Part of a small language model's weights.
Size: width 128, 4 heads of 32 (2 for keys and values), vocabulary 2423.
Architecture: RMSNorm before each block, rotary positions, biases on query, key and value, tied embeddings.
Each number is 128 + 24 x the weight over its row's rms, rounded and kept within 0 to 255. Layers, rows and columns count from 0. The size above them is the row's rms in percent of the matrix's.

# layer 6 MLP down (transposed), 512x128, rms 0.146, rows 3-29, columns 0-127
size [ 89  86  96  74  96 101  98  94 104  85  93 103 103 108 110 108 100 103  94  88 105 126 103  97  86  94 127]
[[101 121 122 131  91 115  88 164 136 107 159 126 126 147 138 131 113 119  94 134 100 141 120 125 148  88 122 154 168  89  98 182 106  93 127 115 112 158 180 115 100 161 156 133 106 127 141 142 113 155 141 127 117 110 120 139 146 116 135 132 115 158 136 122  91 106 128 146 117 119  92  96 122 118 144  97 104 164 111 118  74 146  85  97 169 133 147 149 114 139 100 140 150 142  88 108 167 109 143  85 113 150 119 133  95 126 172 177 165 128  78 135 151 138 147 137 115 170 134 112  93 141 163 123 119 140 142 145]
 [ 85 119  89 113 141 132 100 115 113 172 113 137  90 144 126 139 134 127 137 133 107  75  92 124 108 141  49 125 154 144 166 140 125 103 129 131  95 134 115 124 114  88 172 127 105 101 125 135 147 142 153 136 123 120 109 159 145 133 146 143 165 131 113 111 158 123 165 150 142 104 107 157 126 137  84 105 120  98  75 135 135 111 117 130 116 114 139  73 161 100 109 114 144 133 138  96 133 144 130  87 150 114 126 150 100 116 168 127 153 133 160 133 150  76 145 145  82 143 134 115 182  96 127 143 103 110 131 148]
 [ 87  88 174 119 133 139 124 172 126 160 131 113 133 109 129  72 124  92 132  92  94 120  94 150 160 109 120 121 105 157 140 132 117 112 125 128 134 154  89  97  89 104 135  99 123 131 124 122 116 147 137 130 126 137  69 150  76 123 159 135 148 135  91 141 142 177 107 167 149 104 140 125 114 118 129 127 147 173 123  90 121 150  91 124 136 102 133 118 140  78 129 157 108 111  81 146 132 115 148  78 122 122 130 140 107 167 144 130  99 117 128 121 150  94 171 120 146 142 156 147 137 138 127 152 119 170  85 143]
 [111  89 152 132 149 134 136 135 143 140 118 144 129 122 133 155  94  96 159 140 140 127 192 141 149 137 121 142 137  88 142 148 133 151  78 126 157 171 160 138 126 128 124 128 121 122 114 105 132 106 147  97 139 141 113 145 100  98  97 138 154 113 145 123 137 141 108 101 129 151 123 112 146 112  79 105 128 112 115 148 110 136  81 130 142 125 113 143 109 102 106 169  99 112 169 140  87 147 173 125 200 151  91 106 147  99 158 120 136 106 168 145 159  93 173 142 113 189 133 108  92 138 114 154 122 134 152 150]
 [ 71 124 131 211 125 118 109 157 145 122 105 124 154 120 129 125  98  96 164 143  95 126 103 120 142 121 127 147 104 136 149 131 125 124 113 164 152 166 148 136 173 125 155 123 118 178 137 167 105 141 157 118 149 120 110 148 113 172 112 169 111 120 139 106 140  97  81 111 116 147 147 108 136 128 125 114 142 129 135 140 169 117 101 160 136 110 127 119 134 143  88 114 107 150 162  97 145 154 130 144 117 107 118 139 112 116  81  97 111 157 189 111 138 151 101 142 144 110 190 139 113 108 100 126 157 106 144 139]
 [ 97 130 134 109  72 104 135 139 144 153 101 124 120 179 118  91 116 139 115 146 107 164  93 151 105  95 127 148  94 127 154 139  62 149 109  86 129 164 104 137 161 169 129 114 144 133 132 148 100 121 148 133 177  62 154 111 132 112 186 113 158 133 136 152 144 110 141 115  98 128 114 148 102 120  82 115 162 143 120 115 148 111 142  80 146 118 152 134 126 178 145 160 124 115 141 132 132 121 146 147 159 126  95 100 165 118 113 129 153 105 123 132 113  99 123 150 138 143 144 108 115 149  98 111 101 122 140 146]
 [152 126  92 134 141  94 171 104 172 114 134 139  99 138 122 117  97 152 149 133 102 159  95 128 124 111 114 138  96 158 157 135  89 142 104 141  97 139 143 120 152 109 110 115 121 109 148 105 104 141 155 131 132 126 172  93 118 121 152 120 126 118 137 130 133  98 145 183 122 174 111 164 174 107 138  99 125 131 116 105 110 140  97 130 118 102 137 139  62 140 140 130 141 159 137 112 142  75 135 144  87 110 133 134 159 135 121 109 102 135 106 101  88 130 136 128  64 167 112 164 104 174 133 101 150 173 139 118]
 [121 148 123  91 142 144 126 125 151 126 130 144 120 116 142 102 164 114 112 107 129 143  86 165 137 136 149 148  96 152  77 140 139 130  79 125  90 148 124 141 125  50 170 108 100 166 149 145 133 136 118  88 118 134 137 118 121 195 113 142 149 172 126 110 118 134 120 117 144  80 127  83 167 120 148 113  89 141 111 132 113 126 100 120 112 151 126 138 130 138 130 120 172 127  92 137 126 131 188 123 140 126 150 179  90 113 121 135 133 111 126 127 116 111 162 116 161 162 136 110 117 112 148 155 142 143 174  95]
 [173  72 139 149 152 151  90 189 155 130 127 136 147 136 143 114 159 111 161 104 137 138 147 119  68 152 136  97  96 117 142 100 155 166 135 119 142 117 130 108 100 143 136 179 133 161 139 117 137 116 126 121 118 116 150 128 156 157  92 144 105 106 139 126 126 142 109 159 170 115 139  75 154 159 160 144 139 159 131 123 125 133 104  99 126  96 115 117 131 146 141 168 121 108 102 123 135 145 133 158 159 138  98  93  93 122 142 183 125 126 145 131 158  95 128 135 118 155 122 134 155 150 133 111 138  96 142 195]
 [119 134 136  96 135 109 134 122 134 125 135 174 161 138 121 107 179 139 108  85  81 137  94 123 138 104  87 149 164 108 183  95 122 181 112 152 130 143  87 140 168 156 141 151 143 127 121 145 106  96 108  96 138 123 123 137 153 142 120 111 145 106 147 107 178  90 119 140 146 118 125  79 127 109 150  98  91 140 110 145 129 119 112 123 144 117 125 130 107 110 104 103 142 121  72 132  82 177 118 121 148 159 148 118 153 140 118 125 129 134 109 164  97 142  95 114 143 123 103 125 135  89 133  91 177 141 111 149]
 [ 87 129 106 109 150 117 104 103 116 137 137  98  96 128 106 146 135  87 111 142 124 163 109 124 160 112 106  97 128 167 123 130 163 113 128 106 109 146 147 120 108 137 112 163 119  94 161 160 124 160  82 153 131 126 139 123 110 120 151  99  97 167  96 106 132 147 140 142 118 164 131 183  79 122 139 115 150 157 150 144 143 116 153 143 124 146 110 131 130 144 159  86 149 109 115 154 140 154 107 156 215 116 126 142  83 109 153 106 124 135 125 124 167 141 153 152 108 159 107 101  75 145 118 132 122 127 167 127]
 [ 88  74 129 126 141 131 110 112 110 144 122 116 156 136 129 116  98 119  72 106 125 112 145  84 103 106 133 170  94 160 132 172 152 130 107 103 144 115 102 112 118 109 114 111 133 127  65 131 120 136 165 127 124 129 127 120  97 162 159 155 135 104  96 144 119  96 124 133  93 151 169 131 111 166 134 173 116 112  99  93 171 165 105 164 126  65 109 145 136 130 128 141 144 106 137 126 157 102 134 114 137 145 166 183 116 140 136 108 145 131 135 127 131 153 150 119 108 108 166 119  94 128 131 125 110 135 168  91]
 [146 146  94 109 133  98 127 155 128 117 163 124 108 129 171 151 153  64 135 160 118  87 147 114 127 112 152 136 102 137  42 117 144 109 119 165 132 117 125 149 126 129 134 121 152 173 108 146 153 119 116 159 120 138 125 147 146 137 131 130 118 134 135 119 140 131  99 123  95 143 121  65 121 118 126 113 105 100 124 145  98 137 135 133 153 121 128  80 123 181  77 131 107 116 134  99 100  88 137 137 173 122 143 145 147 153 153 144 101  95 124 112 115 150 147 119 145 114 158 157  88 132 165 100 181 116 157 115]
 [137  97  83  86 132 111 136 112 101 120  64 152 135 135 124  90 141 138  85 151 137 139 100 137 142 136 123 117 140 114 137  88  99 118 109 122 128 133 103 115 148 129  93 107 112 103  90  89 133 171 115 108 139 125 113 164 154 132 132 140 153 142 166 111 161 143 145 115 122 155 129 136 151  83  93 115 105 120 155 140  68  81 103 142  84 147 104 123 166 149 120 134 124 142 168 103 165 131 139 137 163 138 164 131 120 124 146 113  98 129 164  98 146 154 109 158 126 178 124  95 139 133  98 113 125 153 159  99]
 [ 77 137  70 140 106 106 131  88 135  96 139 132 111 124 110 154 109 129 149 107 131 132 151 121 171  90 115 150 130 147  97 130 115 172 109 123 149 141 158 137 106 111 110 140 115  80 145 161  97 168 140 155 112 123 111 125 141 113 102 130 151 144 150 120 147 139 157  99 149 120 139 158 156 109 111 187 118  96 153 101 159 147 156 123 157 116 174 175 123 147 170 164 144 125 138 115 138 130 128 175  99 124 107 122 137  99 130 133 166 129  85 145 136 137 151 101 166 103 126 128 152 123 132 118 180  90 131 150]
 [136 160 113 133 108 104 114 153 159 178 118 138 121 155 157 162 129  80 151 141 161 124 140 173 187 128 146 102 140 107  95 128 134 109  93 143 128 115  93 120 120 131  84 145 165  95 171 113 141 141 117 117 147 159 151 147 146 138 110 100 144 162 178 145 143  84 101 132 100 119 130 140 137 128 133 144 115 142 168 101 101 125 146  98 118 113 111 125 133 147 132 119 126 138 181 120 175 146 117 149 175  73 110 118 165 112 123 125 145 108 162 134 147 161 124  82 149 130 133 136 156 162 119 153 121 142 132 148]
 [113 133 137 131 159 117 170 136  85 146 148  91 149 146 123 119 186 114 156 117 137 130 118 127 137 128  98 110 142 157 107 118 121 103  91 137 124 134 153 170 110 125 128 107 110 121 143 116 154 128  99 163 101  73 151 131 160 133 143  96 106 125 109 113  94  95 121 144 130 111 106 168 105 176  86 108  79 110  63 134 128 117 140 101  78 108 149 103 160 140 169 139 156 116 110 134 174 130 134 124 107 122 186 155 152  91 130 129 149 118  94 117 130 144 143 122 109 133 147 149 135  96 102 137 139 120 132 160]
 [168 113 115  99 115 123 152 139  80 146 145 119 113 128 142  91  84  97 111 152 155 137  77  91 111 159 144 167 136 131 113 115  86 110 111 144 131 157  91 129  98 165 137 131  99 117 134  83 145  77 118 118 164  86 135 138 145 114 102 156 116 115 115 112 137  71 117 152 105  90 142 144  94 114 115 118 174 127 123 129 110 114 168 154 108  97 126 128 136 142 139 148 148 118 119 121 158 116 104 116 105 103 125 144 133 182 144  70 153 105 142 177 109 136 107 138 119 168 114 104 141 129 128 141 122 121 140 101]
 [ 94  93 139 112 140 104 139 139 128 152 123 133  96 123  88 137 158 141 140 172 126  74 111 118 131 129 126 158 140 131 130 124  81 136 107  98 153 116  93 100 124 125 164 119 142 135 117 139 130 166 128  98  85 108 133 146 107 131 149 102 146 156 150 138 121 124 110 147 115 147 136 149 119 191 105 106 146 107 111 125 107 136 125 139 167 137 138 130 123 100  96  93 142 141  97 100  69 142 144 101 144 151  87 124 115 118 158 114 144  73 156 107  89 184 139 162  92  95 144 145  98  87 115 160 123 146 119  96]
 [153 102 124 143  94 114  80 151 145 138 107 158  88 150 153 148 161  91 135 134 137 111  99 148  89 114 104 134 150 146 172  79  71 142 135 122 107 147 140 150 141 105 115 152 150 131 121 120 146 149 129 118 161  84 162 142  79 156 164 121 123 165 124 142 114 132 133 134 161 112 137 161 109 125 122 128 144 139  86 158 131 127 104 127 147 147 165  89 114 140 141 118 149 115 112 127 164 148 135 128 124 135 175 112 170 123 121 116 125  80 134 176 145 139 134 115 163 153 115 175 103 115 143 144 141  86 132  81]
 [125 110 116 105  97 138 139 118 126 128 127  76 138 107 150 149 126 140 103 144 163 134  99 170 123 163 154  97 125  90 141 105 137  95 111 147 112 102  97 164 122 120  99 136 143 108 140  90 133 179 139 131 146 123 144 133 133 136 137 107  87 153 113  86 131 102 135 153 114 139 152 181 141 122 119 116 127 153 105 147 115 127 166 182 128 146 149 131 149 147 133 125 135  69 134 132  78 119 160 124  97  85 108 125 113 133 135  63 157  69 130 136 112 127 129 138 151  97  98 107 124 161 116 161 133 168 157 118]
 [154  97 165  77 118 145 111 101 123 130  93 105 130  87 110 134 126 112 163 130 150 113 166 149 156 128 136 113 109 127 147 138  96  93  88 141 116 172 146 166 109 123 145 110 165 141 109 102 149 134 108 133 103 142 135 134 130 177 155 116 132 132 132 120 117 135 150 153 116 147 124 188 129 127 121 103 126 152 117 105 116 143 152 129 109 119 126  97 123 145 201 109 146 103  99 152 140 150 125 124 115 133 134 141 130  89 130 124 175 109  70 111 121 148 169 122 152 110 105  95 120  73 100  78 175 128 117 140]
 [156 138 134 133 119 167 132 135 111 117  79  95  96  98 152 159 102 153  64 104 107 116 118 130  87 162 134 120 132 122 122 116 171 124 111 135 129 134 167 150 121 144 154 125 137 127 154 102  85 128 122 113 110 159 166 123  93 154 142 184 170  91 134 162 150 133 176 140 127 174 139 153  99 139  97 152 151 152  87 155 142 152 171 145 150 159 127 111 120 164 123 127 128 153 102 126  99 118 158 114 125 128 119 122 137 129 145 162  97 117 139  86 152 122 133 179 127 115 116 142 117  89 119 104 138 149 121 114]
 [136 109  86 116 156 141 137  94 127 149 148 119  98 147 120  96 113 129 115 161 128 113 125 144 152  94 128 120 153 133 125 150 144 124  93 116 111  99 163 126 152 145 142 159  99  82 168 152 100 112 133  90 156 152 112 131 115 110  92 168 147 132 155 111 149 119 133 117  95 125 132 168 141 150 117 153 131 157 129 125 121 147 121  82 110 173 141 161  96 147 116 123 148 108 146 179 113 146 141 135 157 217 133  95 124 100 136 114 151 180 150 148 122 144 147  88 131  93 159 127 110 107 151 137 115 144  84 115]
 [120 129 157 149 120 141 160 147 147 122 118 119 127 143 164 176 157 112 163 151 144 137 173 109 116 127  87 105 118 151 133 112 137 103  94 187 141 115  82 118 135 107 126  97 140 138  94 151 171 148 109 155 113 132 103 114 162  72 170 144 134 161 104 100 137 120 173 129 128 132 118 144 127 132 132 102 154 138  65 137 135 103 143 146 133 143  94  79  95 101 148 154 151 138 110 118 148 147 125 147 151  93 125  67 121 107 127 104 132 117 137 139 134 128 146 140  63 148 111 139 109 135 157 149 124 129 109 107]
 [157 167 111 135 172 125 115 105 151 126 111 121 108 149 122 102 158 157 141 106  80 107 117  85 134 140 117 134 139 115 157 153 126 134 134 118 126  99  78 174  86 101 164 134 159  98 107 132 157 157 128 131 157 136 124 111 127  99 168 128 138 138 128 153 125 112 136  95 179 168 140 133 124 133 152  68 177 115  93 139 111 118 127 141 108 106 134 121 143 120 126 146  65 130 123 143 132 112 116  86 144 124 133  82 111 100 146 139 139 141 110 101 152 116  92 150 128 130 152 122 141 155 114  66 108 156  95 156]
 [109 131  97 136  95 152 128 156 174 120 118 126 113 118 161 114 106 133  92 141 156  89 158 152 137 158 121 113  74 136 112 100 142 156 153 141  99 161 104 138 141 128 139 147 162 106 105 187 142 140 124 109 105 154 102 146 138 107 160 128 104  86  83 111 119 112 166 156  97 121 120  85 152 145 152 138 117 107  92 159 147 119 121 105 120 123 105 162 145 128 136 117 140 135 132 137 103 121 108 137  97 137 132 171  93 126  83 133 135  93  89 129 144 126 147 155 108 135 152  73 122 139 188 142 131 105 120  90]]
# layer 6 MLP up, 512x128, rms 0.166, rows 4-30, columns 0-127
size [ 90  98 100 109 117  93  89 107  88 103  99 112 111  88 105 102 106 103  90  97 112 100  88  93 114 128 107]
[[137 153 144 123 156 138 139 145 150 180  84 125 132  87 133 154 142  61 100 124 147 148 168 118 129 151 136 117 136 118 137 111 102 166 119 136 125 148 151 120 141 169 119  98 132 152 192 132 117 122 112 132 143 190 140 126 133 160 101 139  95 135  97 130 156 107 137 114 105 193 125 100 153  92 168 127 156 123 127 135 147 170 143 120 159 164 177 156 146 151 129 145 105 117 157 149 120 144 134 121 127 116 107 144 143 148 108  89 159 120 120 107 121 129  77 132 140 117 159 107  93 118 124 132 121 143 150  92]
 [162 200 106 112 107 141 120 126  81 161 158 102 150 152 112 140 111 112 113 117 136 171  91 103 168 119 120 132 150 139 139 135 133 124 145 153 120 136 141 120 155 133 126 117 147 115 135 134  99 114  62 113 127 147 170 118 155 113 106 134 100 137 182 137  99 117 162  87 131 150 131 143 148 118 151 108 149 120  93 109 120 129 123 114 134 162 133 161 104 142 143 147 155 135 141 122 122 158  88 176 158 103 135  80 127 105 114 163 165 136 173 154  82 134  96 141 139 121 111 126  93 156 172 111 131 113 112 121]
 [124 176  98 133  76 147 112 119 108 102 116 110 129  78 140  97 165 124 139 125 122 111 110 117 115 135  97 156 118 133 123 100  86 111 140 130 113  90 133 117 140 138 124  90 163 137 161 152 121 149 134 152 121 116 131 108 166 150 130 101 104 151 115 133 116 135 126 167 117 126 122 140  97 171 139 171 104 131 115 116 134 115 151 169 102 128 136 102 170 124 157  81 143 151  69 121 145 121 100 112 142 102 158 144 131 151  90 122 107 144 108  85 150 182  74 126 168  91 111 138 102 140 165  96 142 108 129 136]
 [187 153 134  80 105 107 135 107 136 126 162 159 161 123 162 152 170 115 119 132 117 130 165 127 111 118 135 119 165  94 101 103 133  96 112 114 114 132  90 144 100 161  84 136 130 117 125 124 152  95 109 154 121 118 136 119 133  85 140 102 115  90 107 122 104 135 193 188 141 132  91 104 143 133 129 145 122 156 103 127 108 138 155 116 121 102 113 115 119 116 149 121 110 114  88 127 128 108  84 109 161 118 121 168 147 125 159 139 133  55 116 107 113  98 159 117 122 165 101 158 151 111 142 134 127 135 108 128]
 [133  81 149 134 180 166 142 150 132 119 112 129 130 114 120 156 109 136 164 136 171  89 157 130 101 131  96 180 188 117 118 145 154 126 156 158 112 155 128 113 118 136 113 148 129 124 102  69 165 120  85  95  59 117 114 123 102 111 147 116 125  98 124 168 122 150 101 153 133 143 102 149 123 151 135 141 119 114 111 107 105 138 110 144 101 137 101 121 101  76 148 130 141  79 118 142 129 157 124 132 122 143 173 128 114 140  90 146 156 123 121 124 172 121 149 110 124 119 130 170 132 114 119 151 148 131 105  93]
 [109 131 113 173 165 119 107 105 126 135 125 157 157 181 148 108 161 106 163 106 129 154 148  89 161  86 107 134 117 105 129 102 164  74 160  88 152  97 116  80  84 156 158 102 150 126 123 166 102 108 102 178 113 116 141 128 124 135 163 150 143 161 136 133 126 131 103 105 141 105 147 116 101 117 116 146 125 109 150 150 135 145 137 119 128 126 127 101 155 101 155  91 146  82 103 133  73 129 143 144 145 155  91 167 104 119 121 115 125 132 114 133 141 134 137 149 103 105 102 128  99 172 109 106 130 116 131 120]
 [138 131 129 133 100 111 120 151  94 124 102 111 108 145 110 151 131 150 179 188 157 146 147  76 140  96 137 137 133 112 135  93  97 130 135 126 156 172 145  92 107 138 134 141 164 134 130  87 173 124 155 133 153 131 122 100 141 127 125  98 153 112 173 143 102 148 141 168 125 158 122 181  77 118  99 130 139 174 105 116 138 142 132 113 163 142 116 164  98 123 111 182 138 133 154 125 125  93 122  85 121 159 127 142 144 139 121 142 142 151 103 129 100 151 135  97 121 116  95 159 108 165 100 148 164 144 134 122]
 [ 99 122 109  96 142 166 121 116 109 117 107 115 126 110  93 110 107 150 131  96 103 126 121 140 158 145 167 143  63 152 129 145 165 126 150  93 147 177 154  88 160 127 101 133 123 140 177 103 121 125 110 120 115 133 126  85  91 131 114 141 120 129 130 184 125 139  92 131 165 125 163 122 101 174 109 149 108  85 151 141 130 124 134 129 149 181 124 130 109 140  85 112 119 148 142 108 151 131 132 174  91 166 182 147 116 144 137 106 160 134 139 150 127 138 105 126 165  99 121 118  82 131 119 123 108 107 144 114]
 [142 121 149 121 102 148 159 169 118 116 118 144 126 121 106 158  88 102 137 151 188 124 134 148 113 172 164 125 104 147 102 124 135 101  93 130 125 135 141 134  97 154  91 114 119 133 171 107 145 133 179 140 103 109 115 117  93 121 107 150  82 104  99 143  79 136 113 129 115 116  87 129 141 130 119 124 133 159 158 122 114 151 136 128 118 145 162  96 123 119 125 127 140 147 186 123 137  65 113 102  62  99 126 179 151 136 123 121 128 129 131 129 150  83 147 154 137 161 135 113 115 155 111 176 118 127 109 108]
 [152 170 155  78 147 154 117 166  65 127 155 160 152 126 139 114 108 140 133  92 133  97 147 146 148 110  75 133 128 118 124 149 114 104 151 196 135  97 106 131 138 107  95 107 168 132 125 130 127 100 128 102  98 157 147 129 162 107  92 114 131 130 143 148 119  76 124  96 110 104 125 134 195 119 100 150 148 120 111 122 126 130 129 159 110 146 164 129 139 148 136 143 111 132 178 142 104 109 116  92 111 127 130 129  93 142  86 132 101 108 103 130 113 111  91  95 140 136 158 111 116 132 114 118 114 163 138 149]
 [156 144 123 156 134 110 176 124 149 132 163 120 111 117 125 107 100 127 108 123 150 113  89 141 196 134 117 115 148  85 123  89 157 154 122 124 128 103  88 145 103 127 135 163 158 138 154 121 121  98 113 156 122 128 118 113 131 105 160 157  87 168 167 108 130 119 111 134 180  98 175 173 119 138 132 120 107 119 116 107 120 124 143 119 106 107 135 114 147 139 142 165 130  93 134 121  98 165 177 107 137 130 153  75 114  92 151 124  98 153 129 117 143 110  73 111 115 161 117 129  99 148 115 116 107 112 143 171]
 [184 112 129 104 101 162 149 134 156  73 148 108  74 119 167 124 128 108 131 128 127 144 139  99 144 114 128 135 105 123 109 105 141 123 119 110 126 123 100 121 118  75 166 125 110  92 111 117  93 134 191  98  86 125 138 124 178 152  97 125 151 137 142 154 115  81  91 136 136 136 162 138 146 125 130 129 124  80 112 121 106 129 136 136 109 110 129 112 124 134 144 128 113 114  80 131 138 111 167 180 135  75 172 119  99  88 132 136 160 174 130 156 117 149 130 138 150 145 167 142 113 125 109 127 113 101 127 136]
 [ 98 133 120 121 129 160 152 150  90 108 165 141  90 152 127 149 107  94 148 143 128 117 104  84 130 186 123 100 152 151 118  87 151 139  95  93 136 108 108 157 127 132  98 123 153 123 100  88 128 137 159 144 126 127 125 116 100 105 162 142  96 138 135 110 115 109 155 123 144 117 122 162 151 136 119 106 130 134 133  93 121 125 118 149 150 154  98 144 104  98 176 117 121 153 102 197 103 131 101 134  77 144 142 113  85 147 106 159 133 149 114 122 125 149 114  92 155 122 177 123 132 154 173 144 131 151 126  77]
 [125 107 148 129 109 164 128 163 115  77 131 183  90 151 114 156 100 134 165 134 116 100 136  99 145 120 117 146  90 160  76 112 142 145 119 128 119 153 128 132 111 117  99 103 106 145 162 152 133 114 111 113 156 120 172 126 163 161 127  90 111 162 114 102 106 149 153 161 120 121 118 122 106 134 116 114 177 101 139 132 108 130 139 146  88 163 141  89 132 115 138 133 131  89 180 116 101 103 144  79  91 140 167 139 167 144 107 152 119 144 175 149 156 157 113 120 154 112 122 140 141 154 114 120 142 111  94 124]
 [ 93  97 163 154 153 143 141 139 121 127 136 143 125 138 115 125 156 144 178 145 175 140 135 105 119 128 119 149  87 140 127 138 167 134 147 119 145  96 126 126 195 111 125 148  77 139 100 129 111 136 103 128 126 160  48 147 118 113 157 162 116 106 144 107 125 133 166 136 160 126 111 123 119 163 113 191 156 122 149 107 168 162 124 150 146 133 111 134 154 149 125 131 131 124 147 139 136 137 102 119 127 114 140 159 151 159 129 113 142 162  92 194 158 115 152 160 156 124 125 148 114 143 141 103  93 162 117 119]
 [125 109 145 136 126 155 134 132 127 101  94 139 100 123 152 150  72 160 146 112 116  96 174 138 137 164 137  67 126 137 120 145 122 121 152 125 104 120 103  90 144 145 113 108 136 134 114  94 113 112 135 120 133 139 101 132 108 111 107  84 102 109 149  79 155 152 171  83 133 120 160 115 140 142 169 121 175 113 153 116 125 150 106 146 110 124 135 111  81 113 122 131 127 110 142 125 130  76 114 133 118 129 113 131 149 150 128 109 146 136 127 141 107 192 181 131 131 164  86 148 192 131 120 181 143 133 145 114]
 [160 129 121 134 144 117 146  85 162 126 135 141 120 160 124 104 173 152 113  80 178 149 135 143 173  80 185 115 155 118 124 125  74 142 155  95 107 112  97 175 130 145 140 134 142 127 102 129 103 140 115 148 118  91 139 102 130 121 115 115 123 110 124 155 150 132 116  75 181 182 120 140  88 129 109 119 132 116 152 119 124 126 137 150 124 148 155 121 120 118 172 131  98  84 125 155  99 107 108 106 125 154 125 101 109 104 103 132 110 110 159 120 128 146 128 130 129 109 168  79  98 136 100 116 146 138 136 162]
 [155 151 164 156 107 110 114 112  96 121 118 148 119  94 139 129 139 122 116 101 106 106 112 126  51 144 129  91 130 110 139 140 134 137 129 175  92 118 134 110 148 143 135 127 120 145 147 116 134 120 135 127 157 160  90 140 131 130 139 151  69  98  79  96 141 137 169 103 153 119 138 154 149 105 161 115 104 101 145  88 147 116 131  90 133  80  89 130  98 147 123 133 146 128 156 111 180  85  99 132 118 115 137 149 153 158 113 106 149 137  87 135 140  81 109 120 168 153  86 120 129 141 108 129 146 101 129 156]
 [106 123 115 173 115  96 106 188 119 140 126 124 121 125 129 156 110 153 105 112 110 135 147 138 134  43 139 108 153 130  82 152 161 130 129 145 146 127 114 126 104 128 118 112 120 122 165 117  88 125 120 114 111 102 123 119 138 142 144 105 171 134 149  80  67 117 103 132  99 153 164 112 113 136 149 140 136 135 116 137 124 134 180 100 133 103 172 165 128 117 141 142 147 116 139 151 152  57 114 121  81 113 104 139 106 121 165 136 131 103 107 101 117  86  94 113  87 146 126 108 134 106 144 119 110 149 128 130]
 [117  84 156  92 161 145 156 137 128 149 130  95 131  89 116 178 113 117 149 143 119 149 123 120 156 159 113 153 119 116 116 111 120 152  93 144 124 138 143 115 131 127 122 129  98 113 132  88 101 121 115  95 163 110 118 154 149 100 112 110 163 113 118 111 102 148 126 148 141 116 165 162 117 170 170 135 141 179 127 120 142 127 118  98  98 108  90 140 112 181 118 142 128  86  97 107 122 130 104 116 107 129 123  99 126 105 165 143 176 157 119 128 117  91 115 176 148 128 132 145 143 167 191 108 129  68 133 111]
 [178 121 157 114 112  99 101 145 132 128 104 125  98 127 106 181 128 123 147 148 130 116 184  98 149  98 119 145  99 143 119 116  88 121 132 138 123 141 123 142 144 139 145 121 148 116 111 151  97 107 101 140 131 129 141 127 112 153 119 136  81 136 157  82  98 101 110 149 139 154 165 182 129 114 140 136 122 124 168  70 121 131 145 105 129  96 160 144 110 157 116 154 110 151 140 123 107 184 126 169 101 148 126 127 109  90 119 107 138 132 120  94 125 160 132 111 136  89  84 134  99  73  84 125 158 160 113 131]
 [152 130 104 105 119 112  74  86 121 103 160 119 127 111 117 144 112  85 148 121 126 125 102 137 138 130 105 139 145 131 113 146  56 149 100 166 145  84 122  91 115 140  98 132 147 123 140  96 183 109 113 190 134 116 105 183 100 136 137 111 136 147 153  85 140 124 111 150 120 114 112 118 133 118 168 140 107 142 128 127 122 123 149 140 146 108 144 124 153 116 133 186 119 119 128 128 110 112 149 166 124 164 174 164 112 108 139 136 126 107 150 143 132 133 119 110 150  57 146 137 146 135 125  93 169 146  97 131]
 [ 91 136 109 123 162 109 111 142 134 127 118  99 152 130 133 125 139 116 147 126 136 133 143 100 156 101 169 140 142 139 143 140  97 127 141 121 172 122 145 133 122 159  83 142 102 100 117 155 142 121 138 129 117 135 158 111 115 157 148 180 123  72 150 119 123 169 123 133 119 113 141 124 150 141 116 104  85  98 170 111  96 131 100  86 126 171 130 202 137 124  92 108  91 105 111 171 109 119 119 113 103  93 127 185 154 146 143 141 118 119 103 153 158 133 133  83 151 148 131 144 132 121 161 102  87 163  99 105]
 [124 100 117  81 117  99 108 107  99 153 172 122 152 108 128 111 105 143 107  98 102 140 139 159 126 114 150  97  79 159 121 129 106 138 129  89 115 149 116 110 118 124 126 145 145 128 201 135 138  96 137  97 154 130 176 113 132 174 128 130 103 114 145 154  99 118 150 124 153 140 109 117 129 147 137 118  69 112 195 107 125 117 140 133 134 146 150 166 127 146 100  98 138 134 165 166 142 105 124 123 120 134 106 186 128 108 116 142 110 143 100 133 149  98 111 141 156  95 141 132 166 120 187 150 139 142 111 139]
 [134 105 203 104  67 119 131 164 114 126 132 154 145 152 109 128 125 136  91 156 184 147 123 147 112 159 105  94 158 126 114 127 127 127 169 123 136 147 148 135 160 135 112 126 103 139 163 135 106 113  86 117  84 141 118 143 161 114  71 138 116 137 137 112 145 118 125 140 103 105 139 139 110 125 102 174 135 166 135 152 103 130  89 139 129 148  96 135 146 182 129 147 162 147 151 140 136 150 152 150 108 141 144 104 160 176 109 127 110  81 172 120 119  91 109 100 137 138 104 149 105 125 133 157 118 126 126 117]
 [128  87 129 115 160 139 104 130 172 132 101 145 130 137  80 134 127 139  88 103 103 131 131 144  86 123 127 136 104 137 138  78 109 120 110 177 125  96 138 110 144 122  79 149 136  97 111 140 152  89 116  87  98 134 103 142 100 128 147 108 123 105 128  93 131 117 173 160 135 149 101  97 154 138  95 120 157 113 134 106 133 116 122 151 142 157 101 150 149 110 156 136 164 124 110 177 134 141 140 147 119  98 163 136 126 112 130 182 145 137  53 157 188 130 130 148 143 120 141 134 163 166 141 127 139 133 134 119]
 [135 123 128 128 157 149 170 153  82 132 162 165 110 120 116 136 150 105 144 164 125 112  98  86 147 134 127 111 126 114 119 113 131 133 118 134 145 102  81 114 118 113 123 148 137 134 149 118  97 109 141 112 137 107 126 198 115 126 168 135 147  69 142 158 115 161 102 153 149  99 109 150 143 118 139 107 131 125 164 111 134 153 150 181 108  99 116 123 102 111 113 128 136 101 111 107 110 110 122 139 113 163 146 142 127 134 128 179 128 132 107 114 107 149 137 147 127 103 138 148 148 121 186 148 207 161 186 107]]